Part of a small language model's weights.
Size: width 192, 6M parameters.
Architecture: LayerNorm before each block, learned positions, biases.
Training: a variant of Muon for these matrices, 137M tokens, 8368 steps.
Each number is 128 + 32 x the weight over its row's rms, rounded and kept within 0 to 255. Layers, rows and columns count from 0. Numbers have three digits each. The size before them is the row's rms in percent of the matrix's.

# q: layer 7 attention query, 192x192, rms 0.0975, rows 96-132, columns 96-191
# k: layer 7 attention key, 192x192, rms 0.0986, rows 96-132, columns 96-191
# v: layer 7 attention value, 192x192, rms 0.101, rows 96-127, columns 96-191
# o: layer 7 attention output (transposed), 192x192, rms 0.248, rows 96-127, columns 96-191
q96 088:123087093110155182130125127106153054076131144083125100129109144130097169127079115126194102116135158158147114123101136131113108123138094083123089117135106092115068172138180162143114132165134129051069158148133137106141163152195159100109088129142132135123163125113135112147149111164121194141
k96 089:086129144123101140119142117098164135130116128109129116207057067162123171119093106141167142147152119104136115081118139135151156182152042148065143119074120107155110108128139091198122078126189129123091134116130169111160148081100156109232156155198176096177114163103108119163208114130118145099
q97 086:171202138166126117162181078125159094158170135165093135125154132091108154112102079085118161147129089111176145109169119076143139094093072136137151137091157129147135130179095120096113085136186104137102172076130132095102113229150142124124072168142150133143113135126136201110175174151129132149
k97 087:141192130096108160192126106179186102128147129145064161181123160081108127094121119192136136146067135197185132112147141085141153103128113193154124076066122158077108092165162132101112096122154154086114148177096064125132135128132144095125091161146145118104144184123140116162123169074135147116
q98 092:122150152117139117125087134097175218141060118140094118140082150186156135075123205122088072128123142116157075150100148095160184099141117164126134168084164154114112108105144081121091112130139107095136134175157145103120085170080146157077189134144157133119098143139109119119155166140108121093
k98 082:165073194103093082126088076127175122162061168104143103091140132132121133097194149125120104117137072206183129137055098123135147081135151149107160165103148160092111128124185129117108128136108123080139206193111155144100074203113106100094175185112138129146115179212118158078086142101156092083
q99 089:194097117090078149079172137148084127134130125109153134099074171129102168080149111116168118154181149141153085071166193149092096154109150117178147085170131194083163130150119111117127145135087081115183042074135114112118089143145096136155154194099086164111108167138141135133138107158169065151
k99 089:116159155095110102104139171178129138123102057170105098109117140171148123114105102153154192162166102099072055078119137146081094127079123083116115122109114139079161133142110105134115130122083095117170085096118160104126070149165062162090171146097156108153137120158133152178167163184147093133
q100 090:108168097120125197151160106123079092163116149089124113150092133146125112116140151106118156154097123092193140122127076110169095147122132125121130168037125139152185126137158079167156125121100140121124109152141090077164188098180107116116131121101151177099125142126174126141116104132045179109
k100 082:083143123180086187142129165171082132148138152053088134116132140145170132155102176128139162122142076134114112126119076158109090097090128121124169138118087186129148111134144118184166147146137204127100118144106068082118177061125141124105077129074164164084162083103198143114129151146097107074
q101 092:085081099070082117117121091164110126153183151141119114143140144115104073124136145051114086127070118095135111160119166072178117074149203135162133121101150100104177123136137116059118081125138074117095085103148124063151166134083172167169127138132113140137143100112143136152124166136145117117
k101 093:140107111122110127104100135131120059154132144129112069157127134084086112157147095130126114153128132120145134161095168092062106126083136143146162120132108129080168192071164146092153109182130139141137096149096133091198188112133193127152165119148173087119097084143068094127131148108116096104
q102 096:091132181155109131136148104163142094174118121157109144183132135182107106107083192128104124127102074129142179127067120145140170085187131116118087162185092144112133162181093181098108116215131124126067109067121187125160144094127128154127175154072168130129110130150203143119098181142172127073
k102 096:069111137162140123102130118101160115146146149155127085234139144151121106166156194147133115139098094190065109173076118136130116159155084048174100081166095180060156136140153170097111116122148124098138116112137147169156075115055110163060148139100108118130102147178150175134090125166126202109
q103 086:141096176135115119153115091077143216173113097141095180162119064154146056168089072114121140128152095141120105070103125131104148127117126114107058127086096170159101162162092142142113137168110147174181125122120143138118137124165130125116159125116118139118106092137090211123100116175140181183
k103 093:134101131147100133120101110074109139074101131104103119093152119108147164174099101114121166115131149107141119119132131109141167156111153064166056152135084082105150116144070113161135157140199103172177084094130149166169095139168156155119136158116120128156151149154097136109142086188160190177
q104 087:119116128189086090142097149167130159061140149151155133121107177167138107114163151111108153133153168099091114165101124107113110079094184153162085118171165131065069208155171142163094153124146067143141207147055094131181104108154058152102108157099098128155156084140134180182165169153147124122
k104 082:177097158125069127151071159129119115217135132158143163162124130158164149111198159161081127114159133109114062124059139170165154022100147162136161119119194112115124147148147141105120173117135125136088160134099107070110088160104096150138157146116134132155143056170155135120079164158106089155
q105 087:155126202126180105067196091082156147123163116165151127119122125157157093120161174067165060154066119109159131132094117076170123157069095123167126116107163089143096158078163082097100167083163145125128115112129090160114145164128168171140086166135139166117102169143170090146091134076129108149
k105 086:157158182139129108116128126082127149103148164204195115156165100129146146163139124115120104121147087122145123126164087075104060142120095106101104146077112119168113140062129152138085162140152115129144195142116102183096156166058130095096079161157170114129132130133153164103095137127122079141
q106 090:126127125078118084133148112112139073117162187162095044095149141071117110153141090143091136085124110120132078185116101147190097188125094178081144175125105128086120118130110143115074095126177128126147101118146116113098140174110147128110120101152098132161161103140154127098140166133077101226
k106 086:151198140166110157212149167092169116054083154096117089137102070107130080157110135101127093126114140100149110151124118105106077136132110194122105158127155104170067153144118166116091130078108082177104086154179131137127177172131154139111123142169091063112159078154134089170141137160092132139
q107 086:181121103159078155154217119139074132132103128103118136135073145145124207124134155173197134149163134137145103111156208151099142125123105169134154135069135149146097141077150129132150103091144075136134163130075148130131110096054157133123084062165149196168153130217132099119069058117122125139
k107 085:136155094153122187108135080127106113127089183165133105121117153127151159099183126158208110151128132119092153083174172130092166119188148141138221143110122109168150178111106171100154054128148144127135088111134097111104111114096107141139096098111109186162093134168133166192114064145145125102
q108 088:122172111112111122103146143060114187094147149144097131225152143146201115138064082111127119164155143142102118161154073121155164142162096138077110093141114107195139071115129132121136163116135093208163125146143101062139111067117140171185071152078083148182108089135160192125199091096148110175
k108 099:087131128076129124176099056099117179150105181099142132211075098103171129142111102139155122087167140169127106128121124145076157149119079106138139157122139175148112144109092184124146113100184124160119139164169135123120134085132133139102012111118098158081101151105131154079120187075149127168
q109 087:160102120115108111131142102150163130199085101094159137080123135195154182141159120125050131187103110176141135176142128117098093185060134125144105137143109124112105164120123099078146149136130115166148166135020113135074103153087084141173120198087146142112171130144120113131093088173125134181
k109 084:103130027077148076111121143129167153125169152153125120105171154173133110142106078119075176157101085097093101137139072150157100140129184098126131120152073133124161122125136102091133091092077083180133154159087152102095085174091189157212116109112148112092152149102158153171111065159132149108
q110 090:066088145070130136152145171126088112146092112078078103122168153073142206112064092093107112084159136215103132102095116170132125138068126174132142156079088139104072138135165112142128141151136104173158081107091153170192141161143184141151160120147184154108077088118107070063110109104111075087
k110 086:132111154121091137178138128150174130128074149149123139150108127137140155104159118156133106063124134151090032107130103088124145127084145136139136135059130162164096133148124075103105096175133131177137068119132070170088135132152143077211172083172138143140138061155108138122131111135147144082
q111 099:110107120133112118153066104087132165142129069067159175131171083150155081102141145130111190154126159145141136143172148213141103144091128116180140128080143121149120174086101116162123094136089146099042120115160163115124172109080139119136139073111161138145193155101123124084037106166085121139
k111 099:078068132108107147101127101126113155172090112074161113167105116090129153100065116120183160166128094133110116107123064182129111138140223199136139064139169126115118067086133121150125133137142112114083116089167157167132119128119113125159194111125163173089108108110157153080100100157122126108
q112 090:107105135148056151164089165138189115076132092165107144088145133103157176132096145116206143123122113110124168167139142122129102105082148165161105169089140156117141123174156170090076217156170106161129097122140173120113112056118163138090157125186125116143145140116079092142161138065084169131
k112 091:160116116158124060157143157146144186151161116191092138095155121115126186175082120074177186132120144107117120125158142119112108077114143158126123153116086174164126089183183118094100117116133111174152124172160114190138117075137116119108180113187133112145118216108116102123135144122083177115
q113 090:093229123172165085122155119096116134182167121105134081135105123119138129106147126113153139089126075135110114097114156089184069190107084070158133153155110147102155081089101140125089102094131158165136148154136118105106167061143151108120120131147125169194123101161065107154121171049134163136
k113 095:103208075190142129152156123116140109104147146130124121118113097134069100132141144108098127073164175211127121076119186116169100120101105117192101112157118181154149070119159120160120085065118107143105164131157093129112136088149108102167130133127098194148091116124076091124121138102143113069
q114 084:125094054135133105142198138107139127131092161162115163128104100144056124078098108070125151164202132164173134059117140084166042111141126134131112099109134161147153178098102169153120047116171131128134130125133137110144140113181127149147098090120082162153070167107120045164140178103113128112
k114 080:133125138119129183155214148165113000087116143123133137070159144100076126149141093154164144145150119171150149093099166120146055126139114116090073089108140133119176184123158133136142081123143118086145090100113144157136170033139116091117126160111140126155154115082123089121124142071144120116
q115 091:100168120111127119084106066125151202161146070085081153126127076161074126143140145178130137080088097080113086158102098123130098074174120090141114086131151105144120098175153114114109099129200105145063129137155139069067127065058140134134100093199072144099116133117137133085135131143131129056
k115 082:145142113130086064175163145103125180128141157097105133169178049178155192122117038100136154143131145109123135149171143185137113163174053121128107080118167129135072095128163129129155166176102088072149110106116075126169124138129132069148084127089157181124115136121114103202175095095206122067
q116 093:179160104180120105131064075051150184075098121100073167101111099158133092140116072178136131127116115112135128103112179119155063155160154118108110119106167111197116137119159100186120137061108147097174132153134127144086093134148122137135096080130153166102141065115142177159075145134140130150
k116 089:189122128166135094119164166127151134195158132121099180131150100113157137102149153109181102087171048101140166114109138115081080129169172116138146090151154124147083125122130162146137121109144078141180130074097141151127086144100122137161094108170123164113125082110122180114077105113133113092
q117 094:096117116121178100182082192063192176133136192077138080103186151108088141097106152138181141123121099136109125140137103166124168187186163141129136165137153137108128181109158113136220155129088100152073174190178161105184144107155144112109126110102148100122093115115087066132093125144131130080
k117 095:146136150099118092167078145110189099091093162189128126113119180143139091060140108120162167096150062125110140141128111167176124175113138126082118090178154087141149087166147100089145082131104144097071173179133122099140149133156122126110142096138113101165163145124106056166087134153178144075
q118 091:129091090192116119164212089217119185130121096153129099110092129136107076127122163080229107167125105178137156074103131131185148099111182099163162130144141095128133137114206093121118131134064128099200108082132151119093135178136114150116120149184121118074141120150130105159106103153092144086
k118 083:145127104121102140086117081115120154213182095132144103109123109102083139097177161058173126124126116182144167123154118157153140144083119132138161131124112114174145153104158152162063171161159151124140094110100126140114110124105188175125134078122138093060113117146069127107180120060127074110
q119 091:113132175163181105110165152047123169067121161078183109128110078186089090088077135171113173111059139161164187159136190115150119117118117134172116137147144098167134157118076164212147124116106102127113145091147081126114123143123111100121173170086163120141103042140150110192131111088098177114
k119 089:094128130084134084100143170115162124101076187119146088124098181119132130158092089100129157157150187134150136181113181113159093121143098122145105114152153093164183155134171115145118098101107141138126123094091102121113139184196173133111131138128145014112081023135193110131132144133146113158
q120 094:107119118159123125130123089124182105171110112173119081158206112133155134122070138088135137102118169138135121160083145182109098134110133084056116133092172136174181097172204144155125098066127160129125095067128120129111163139141134115129098152140149079083143125155122151132151153138151162129
k120 095:188149112149104157127135138114080067149090075158067060115185144070117160121123082110137116136144195112108128139131129112122147115125156116049092113116177103142127143136191152120146069094143177162128135136142069155141158125150138106145051152167143067163142121142159126085116159093147130135
q121 091:121080132141091150145131049127097098139098249136129163047111158136165121100121142128172170159105128139143133179153146090147110105184106101038118151096147138101178132140142113067137099129137091170144160049153075120174132091164136160134131085195152132154098137145159152121098138121127112133
k121 089:078117186158113099143190093130113122169152165154067168101075156151155141113096103177164153175125120135108133180104113159128113095124068149083120151111138146085112175087183117097179063114091147180193117151137080112130163086121135165086134127171148094141131157163140131119152152121149086118
q122 088:119160120139135072131116119111162155139108163113080123166098176121146043152134187080107159102121100114095055062124169077161105169128112102137088097149150103122093153155122126146110134110087133117114119103199048135112129165106148136086095085158134098157184146136129150177132138140136118168
k122 080:151157148159153116142121101122127067155182122103117126160101235098113106185097172113156126124131129165127161081160101109155104107116099101113108047087116098109146170064171125088187149151062067123143124112129137144109104147082114121096194133102186155136135122095138093116155123139135139130
q123 087:117148139122161132092095158157121128104129098116112112205122121128157156100111125168083205145172154113121110082160122134150129186144119097091127084093104174121151168107064125096174152180138071070229160160146145100126143129126126071058152137117137142079160157139131031104104125095095123072
k123 081:174137061085155173078148138144096185115139132143114142143085185115161095131097138071154179107150114173119086098140083163121145140120127180094112134088141180132091095177108143179128072103180123126169175190111124101152108098117113092114150158151103093105125155177028124140125155154081110093
q124 093:169143113091136165138142030147122112087105140153152191130069164145186180122151146126060104137124111033100161138164207095115105073118154143152088118113103116121125176136098109121124093134134147112086174120124059147140142160119157085131108103142109128083102138117119119112085124123126126181
k124 092:178106099076074173118160036156102142128163189146145152136086139145140168146119100163125093135117174030134135133153179122068051147135154199086116122105136189139138119119156130144154063119102137100145106137090096152105093176100159139180117171150126163126102137143111172122142114121104115155
q125 089:127149122085130152152130108131093116126093113121142127171108134109162128133122187124112166122161085127139127151124109109117047052155191103066143146122196094163073122123095086093071137122126096060066140076179153107138096160147144099127091171142143146137141146091130199147116153135132124154
k125 091:083125122151091156129159154124099129135201153111101092079121197068069171185131179147145148135119111144135143151129117086129072121123121109127150131111195139141065147112158105207145119187107115112104139107099150100133148156106191126098068139108134092179158109100142119132150145192123121211
q126 091:126120139148192088121109159088110152112149141113124106108133099137142106101109159191098116114158103121171122128151166115135102148154086131143096122115102146137166108143144126155166132170055147096117147121132169097183111165120123104161136135115112155077184140104033075110114133175135084120
k126 091:090121120122092113108132130123132146147081115082169150150134162204113105102074122112116112086179081111112179159115174083128101168163143145165042160122095152084114111149138143148100184141071088117108187133127090125136059195132088167104166091100111184121160115162106069141193171090106105143
q127 090:158049131131139167079127126145121145165178088149086095088138092110181062142158118175073183155123085112146138182161081104087125116084146142077157050093167126161168107149175156209106069061117161100089095129112089137064159107111157127082172121153134151067148178099093111151155126090121163178
k127 091:104074111159104151122143113192113135144115096133161119118127124122134131138135106142152119133083181123178132187199097087093086123169111166109103084103165107147153126131116130205153166079122111143066099105129128174101166122152158131136108139166198155087175163089084099132087098118135128122
v96 094:142125105123173131125107151154140149122184085091090095110107171145068120158102125139109106148169160099105142100112143091090112164135121095098142112080125096123135086115141110165064202183098105128169101107080131136176134086165140138174129135118067117101106154148132101160116146084098103096
o96 088:123131120157104139139196129125149103125084175129122133119134120085168081128170161123186182092115081175175115116109145120155141111092141163140126128146168122136111150149108127102162112091139177121117154102142142121078153143065076138152132099125213128139159096131111178129151133164147122090
v97 087:105135104117104124115140145150070138133146116104198131151104145125073126162128080082138164109143151167100138108213135165070134092134092136146137163166172152127118154094152151168150086116164145188152122086115098166101101141162169086103098072175118142103114138068165171146120091062108154095
o97 087:139236157097103140138082082093173148123088116120088116114129125128117163146144168126156125135133120085136112183048098110171117133142205121115086083139121135113152069127100183104097167182136099090117148137162138110150082128182085102144140124122078080159153111127138112149142148169169112164
v98 091:154100068194104109119134140089106139105172174143117167127114162145109100091127156159101126144133137083140190190108120090121090133139158092110156109149117198159167176103117120075119116101250087106099121056096222129107140091161189136143139144089149077161097157164101176170151150164141104166
o98 082:074122196097114161190106123128171154112163121126107073145138131104161149112135111101112155106127101112103074108149122130099165107138145122104126180095151114103080076153157186164117113145046152057167193128145075090175148166143096081099073126167121123090170137081161067142114103127086121126
v99 087:157169106104163135133137149118189087151118145091162152099032109152141076130088093073127093124131161124086097117068143107104115142158153098129126095136122156152135184075047109130149116120210132146099061092121118162206125159068105164102042109142121092131125137082098124143112226103116080128
o99 084:097140172145077127126128127157089122135123106128114113146206117126142145168182153169108151118113065135174116166211063191140133095104127128140135159159124115150115147120174132115105111135081127157140167151129123112123121090201161100137203134144139142113099118123133163146133085124139151107
v100 087:150160089201090119122090126126144110115094123118177140139133156103095117112155129095185114172130141098085191148138108146114163113126072118157169154114138134155167163087135102148104095162119121109159108091189092109195102139133158098132133157070109154078137142112118137126151077078090093098
o100 082:100137176071150100179133088143086168118176095141159107133165075140077162153080138115102104074152111177166034075106172129157106122116142135130125097201093123087111127139089155113119174170142111169080137148130126095115112106146140120149086097162124140196091108128120153171147152145183188115
v101 101:137124134070109148088187171162118102081169100114150110135181099066171185118158190063144136175149165154132114119096117176143119154111135178133118180073058102131090176168082146212151140170134134130104101126110124104150164141146166115152110154132084127129143139130116087108126168136090045133
o101 087:079081166187112084178088134071156158084154126166143151134092143174081109146153100146135114066160129112114143169159147091131146097132142082139129091133141164108174131068144100127146109077138135108134184114169109106142097103101097142077096116140154105162073113184144130138188074139207166126
v102 083:086098104153117067106117131142131117100191129182143072104091135093097169075196131111136139124223142126146142111142112086102111193121086128131135158127119183136115169117183104139159179154118220094141144176130149094146126137072091119100068141135124108155102158155153137170115126104125106153
o102 084:157143153133132191164153106114149113119124126076159179108146089140176111188103195147141107148059134131098158104113111103129140069096134114110155145102143068145131116165123188097098147084156068192140129075124075142136116116158175132132211101144125132113154106127155161083145167175116145085
v103 084:075103134097213147138081099065130097083122157205126117107093140109164124077108092139140104120164116148146157160080151155077165144127096145105150137084170103101126169150200137109127153103102148177105064127187129125146153134082117099122122181141203168113114056159165100154174141149151109152
o103 086:150137136062056110143165132182129108146182122110138192123145079100065118173147102121080121173145104054156068131151087098135086161101135101137079091160100185120158121088092114127148125131153128060126186147084134142112143096127131190171163090114106134172154159072164136129057135148125178136
v104 082:120138102144178163077073107112138180128218110127123099127120143124136136104154146172154067162087148125135173041185124136126008147144126120098165107103116053122106151144195098118173137081103153101154108154160145152137118108117112137122139143094066087163154065126192131104158097157136145160
o104 087:153111121087138136110186134099117087105095134125158156123059082164080155119121119075127213134176113116133096153079140107097165114063123129133082077127175146162147069136138096138087123129110117206092151123058117101145143187127126100132103160124137089151140153148118209135087117128094102097
v105 085:113125138181134099098121085131128114164137115132162098088081097077095082140218145149154147125134122185074115153118131099140142106053147129144109121123138122144142129159130153137098117125171152117097073138147126072127123111086118119065098144140146079151111139137070102071110113174149133133
o105 086:126126135080139145145084112109112116111136124122127132151107176180166192129093102120182132119119159087167114057168195156143171167150112115148115109082185135164179142118178089126123138170055143135140088103112132158120117160110185175202121049165124172107166145166155138128112130116112089084
v106 089:124129142125145107047159136137165124130158100170174189140096144109132117093100132098121152171121117144118176164142100073088053078128141136165063123130121084175140118132103146128156128104044145113139112092137141161130157103125126153114115163117169232123115158126072182202092131142138114102
o106 079:137123128173144118150118121100055115109093107132138067148155117126198189167123134149151116123144125120127112065125113153170175185123118139097177144131170214060105097175098139120071156089126106095149137140148121095067092153143146122121128080123098081165115089116124097176132143106120129155
v107 086:138140156166124120161150158125109121131169097126135089115109151098105147042141164111090091084130152127136158086131144124176072142154173131103048117148135119148149102110137111100098031062158134157119067204132098090194099161122121083135128116120096124106151158132085084184129166148166173110
o107 081:097094134091128150094163065111124114112103135171159106177179125135086063189143108107124166125148126149134075168085132147094165108117080140155212160120114132096033157098136185123186161176095085141161164067119146176108127104139132150148102157132166142151133118144190141068153084161087142129
v108 087:098124163193129116145084145143076167162096095164101105175095140124126121112141126081152131148127143093109073065108159124138107149105094148161086139118106085210111129122130092105154126131154047119109142143134119101150221126148124090145075122163119104128119173166124118136089168138172159124
o108 086:128157102140142109080133135099131070147094155125155190094125107169085101116133048137125101116103070189151138127124140142093128085120184174134177166104154138087090155099181195119095076176139152164144135124126116185096078115115168187131143130090133179135111113079123165136147156102065138151
v109 089:176127193119136125103114111112100115130122104150099115145106153156081166125143146128131135128094160165175151094106084151153092133148138151114142124134111156149146137165136162156123168179089148112066130164114131148136122099147174158170136079228212129181140150082089123118147113097120125112
o109 082:079100073155115068199173016137151107129116118089127145146124088133188140102158099101127104119192074117130118147156114148159144093119159107082084174116153137102142134137138126094116074130184091101158115097141093134138154126113088126121109164054098120094136101197144116144140142145103138131
v110 089:124146059112114191148130155138183140111142151147118140133082089143104082143128117088124119143150191132137110068072174111098187132146163145209152138122147150073165106099095138149063102093118128064112135141127079165064139130113088146125166123148120132125137154128138169136119093124073164140
o110 080:128120165101148074127148101113124096152050122134102091103191192076188105112104131128154133145103137094127134161136099127175087159159145119067090153136128117169108124169106091141165159137132120188096147128152208117169089115130168124143089096130170149123128095092105088126135188105160103158
v111 088:144126161149122161108057147091113176118122145125077066126123107082124122140082073149114143139064107137165146180097120084127147137113111035189085188116118122066109150141111117136126160130178167189172131124120177126124185132103115159133137094061173081082141116142187101135125127198084103095
o111 087:114167111116158091119140149160090082177206138184157167144140156141144102130107177131142158117133141036143157084144220155125095084129153183113148120137111131155143126108124127186089159083138064107102163122129101135086099103177094149155143130151156136115160072087112156102132146146168121127
v112 088:167146147100135169156135113093136098181053143168101132166037082179142067119080144081164159117154154151100168171116112118158130188154149097114136174107168126085159139122152153171070141142127134112158158145116121098162148160124127101111148138092100107069162166156124058102115161146095154111
o112 079:138184132170105076093098167133108147082155155182170156125196128116127203085129127134089111104074143139077149139111133117110111113086060163114121120165138143151109109132111153088171187142112032083131114127132130145133105089192136119125126104172146140119099119108163207116125131095169140185
v113 090:131130098155120128147121153130151092147172098141146100118098118125160131152096133178150097095121119099094177105155104129179125188106108130099133138067171089126123158101090154113126098184177110189175079136087080095101138180128146153085099119185133097105120082149140098139065168125079220126
o113 090:129155127173140107140110088131085174127090133149132186125159126163137096087177122080163155123079121132184116135114123111128156089101154119168099140156122104106125118112192086158125122066090172125116138120125161165150115078152106063126165140075133143102140120095161179146177137122116055136
v114 094:100161126143148090097095153160125116135113130084152087093127114121177104150095128094061151111157125153174142119161169107137134092219126149177135166154090193118156121113118065156141197134132140133172122093125124143028102097113178150126121154103140123187123151106205092120047122132087127119
o114 089:107039086148100165123095102100084185174123106184059163105108143105078175133108145147165110096106174108104128112105155127104127151126147072113085098114150115150126180147151212164133113119135087119030102167183121120197162119097153139081168106144101113118094137101077118128185143109171125117
v115 090:093138171155197114077095111143181143121178180159156125151165104103092210204146117153111164123045126160168097054168105122099089167081122130126146142091108123105096115144154141107119173136127140108127197139174120089149111050102078098088168137150104149076157186173146159136124160173161146165
o115 086:127111085097120139080168098071066135091170149124133167120106109165198100087105137131096118141167103126122158201087124112171145101162137103141123087120145060147157112134154078183118089094167140092169123160099106173122124152151125112164094097092168141120171075059089115159137113099077096085
v116 085:078167126031158128116142145116135129127128108101080106143113135124125147131147112155152135146155193134107150143148165177139064203175120143137117090117169127135089082088150127117084102109168127111130171154165058132151091136137121080082153092095185160114114118094148150159123123163214168136
o116 080:156125139220131111152121102116062124115121149149181147128156174083108078114093135127134179142120091119118098147079107074120147100106054116130084093122142105060153220161165113176153119123093148131135129140110173140084163104123131142221123143110091098126077124137085068113135152127054096137
v117 091:075159098078091075159112110162111103099152085105122150108130122107114114099123122128137060081083075149149128179141140164116160115108160153072131106153124122193132154161133106132120093198141098123170155134118110168152123090125104116133163128106115164167148182174088128181139138141092146112
o117 085:154139115177191164130201150118081124135138131147145116205120166154150133107120102157150178171069142122116162124140141138161116156083133105154143143175143105037162104124103127162136108096106148103127121143140144114107094142080145113136119153143118122067120087067167121146181101141128091121
v118 093:055110139135164150076151141150117143166161111100101237117132124116115104126126187148125139159115081127117133111109136129155128148137147151160167089075119143141107144105136103047136151124140088109168156129136161128141118177095141170113117131101141140123070097082059160159113120190088149174
o118 083:171126115102115131135167096042162173068105160161160102112102116136162171120122128099128133101115154158176159131150049128153135130097129082108127180218099138085145135157100136152178122139109141139082111175114115098059141102183122093138137113141134112106201140143172093093108153074141206086
v119 085:161100109172151120149113125092092115174210091152085106064147144135098156177153125166158178155115134116106102153104090071103203062153134122147071169165085133061116149134153108176113135131160099127117123136160121157079103109146116157056140173124149107126151128114102136165145162105089108156
o119 087:149153108088102123131149125144126136110072147151177166141117123128156068119137142143135127078120134093108151097189171132068079150047143140097170076105186161157128086137130132103145102089130151113132148168134140081134171128133131080161097110096124171187098136208119169110092094136149095042
v120 090:061090083095164113069145180147117127105126114167104174118105112117134124118172158093145119095162166115122062166108111143137098131115191104113157155121210152109097155151142183162156119124080141170154109133103157090101109109177128108091090161093133142073162117078109128170152131110108087138
o120 084:107200189178104114116117069064165174128162177096164139131124109200147100100079104155114155158164125125088151084125084139122148119158050127117136049143104160132095092133100080154099131111130117133141126162152084147158155172116102145169161130180125027154095142182126136100098150113171141096
v121 079:143184119131114121177092181095076088123106085194113177160169103145124105150120109152075118099108150111127116072143110154139131141067093190118122113171115114105127178117146104207074079100134109100156137147122133205140143104110143175119114170126114194140167131110123145079174124134118148093
o121 085:122130128120152131106080097154114129157179202073139136102130118128150130061108066123122104092156125148173090145104151119087130117171170097168108146096117112153152079115133134070168137162157108131105147136119143103178040185146100091100074136141116122072062129154120147149115054112155129134
v122 094:154129152132125097132116121205136136095160132112157137111168093182096120107124105210164126122180113092067067141160124181160140172129176072104179083093127103097090181124135153204140127121150077150127119121106146155152102119114181103111147158130138110097214131131123147080165141073090139068
o122 092:102165126074150139087144147173116111115096149115156149170063134091164153093080100094089108127093124161160112131148147095073134141084111174122081233191078151152131134158114086086110177201103151123117146112155133156080132139147087136160159113113132164156067113130173116101086060179157150158
v123 087:163134164142057139104168166125129111165138201153144167174098056125073111143145123086097176126161114101100141185146117072148106114105106136182155179168201146113113097127149123144092139176138139091151139113140126120114122105181072128074159186171099148087118150171116123153197140133100114185
o123 090:121137067126151155157090091090144082115137108078144139109169133119133125142123156153145129151129094150108165098073149130093128145154149109076110126110087093171136159132122167111116145083096100166071133164124041162100179131114131113163111152091133140161133142128189161097125175121191127097
v124 090:115136091149123157136105125160133115147127094085085114154190093132152187001141206106129114138114176100195115155123108153085105125168079172129139098097153141116093170135124087143062061141171061163119153135108075137132158174155127144154151103148182183112146140131134127169128107123134143144
o124 081:140107129166104053134130159146116187159082132142108128155093153202172081198119065178112091146113100172094114129129178121190169198106082114105108147147046130120114126131129189117145185083121100117100039158183200116131119103140101138125125157110124144124186115127073117078127104099122123139
v125 086:168111090149114164174099072137110156147183116184168156141177097196102153124129177110127087124120096119115181081119130120121090125127112167168139109139151129136108127107067085075121133176101169132126103015153136115109077106134190081166134073156104136130155140148113094087171150132112126153
o125 090:095148178077153073165171135101142109138073140098135141130069130087120081139157085156109176125083124105137095219219136194117128134162142094098134163123110089095149145122139113110163140132135103127087114177076092124137190096122104149091115189151136123126103103111087114121099082123143131114
v126 085:152153141117118102103155101099116155158060178087048134113107177191152155117120103093112099107067129116107161176127126146085158147182132147111183120094151158137123137132116134122123089167104153166124158127137106138119133100084111125136151125155048129167133137128109101162099092147135102115
o126 082:163105147097109127119106116161156162152149143162182103177118108113145107132200095147117137124123127144177013053090124129169097080144093117146070118125131139133143173148095128161152121120140137099124121150098145128146103173170071131115127125086204112107159109160127143134123145154107131090
v127 092:095150182150149140132135121112111139113148176106140082123155093129053155107165121176107145129160138144186143161113094186134108178165133166093157138105121133124103159157141139149190119131120119086092071146075182114099131156130141085129128063101102158127064077112098131128141152145159172180
o127 089:148148125121087128123128127178116097129140084107070187151089163110167137176110141136175150179130139106131140092117117119111156135164111129138055117190082108141164148139118163145087139122114130163132161084132067184195094098124092148103112190184112100153140131173156088077158115137092131087
q128 093:119111122159124161111136107138112126167165168144049152120124064059180118103093128125122110161213072118160076117121124119103154198095102087123192111140133137103118154164109141077101102097162126193139135113125085159116132125133124167194110104131111160081154188159140154129125139086118145144
k128 091:147106115119161111118118095122121184065078096125127205055182124070159162138111143120094111152172119135173075130137127146093165105093084107126099174136120146086096087121088116156125139138153212164126187102077127210148108127129144084172082091160120125129127107189169138115119148117111187150
q129 107:093206145137126096075061102106177053140084107169096123107206105127165137123104103130113110110182089150099152132086077197105094154116126118105111096095201171119105149133132129139117127109165088121126131156171137120157144087179111194136126085127145158125168189105171132117134129141128096128
k129 099:102203130150150136085062096133114055151085118101108167121214143193093131135100135110100125073112105176103120104106132103091136100152057086132129137108170154107089173156092114130123101139141160099110108207148178139126154118125136168155151156085130193120145176118140107110124115112088096124
q130 109:136170109147108105109078179115138109087133141108125127101089115088128126176145165087169138112184137177134116176168072137105145111155130112090120117105183109116144201152112170136138084149114068169148128128107159156139095119100088118163137135135138163120161176110108117117171156116120222126
k130 097:098103068176088125126109122077141111123129170156159114119126129165103135123154130106114121122166160147132089112136071073183175112104149171145104159128128118110080163178177154084099105128105111118144123133134197155114066150056143086208107146129108134099136118111131137160123180076155150097
q131 090:131120088110098087120133169223125158109153136125111131100139113141140145133099134099170146160123127051174085126099115160130109115121126158167159137136125127126137088127148117140122139088117095138122178116121148123221181084156134120200114090146132160158132144150143092081165139120129066092
k131 093:110106108099127145097097160204098135116089123211155108084113197179121163148158073131128151099160130029114133108090097131148093114139081125130060152132191092123161139134129059097167151110189085074162165083083118141129132130137191141130133141135127103125154078149126098077130175159133124137
q132 115:143146134161158147081160159123104132084153092081123124192091082155191206114076107085140200132140113056104103147158090116123196113051037132080141084086136127137104151170202119162159121179115163093121108145040167151104131094092155095123091154121146152107128166169082134111184105091122082178
k132 106:128091168167129130109127131086179193187118115133164229130086109147154105091136073110169076148134146073129145096116120145139135147158086188099139178096096167105106085144191176231156105128139141119167167180110093127153115135096105128135122097110112081088087132162123133109129146073095083173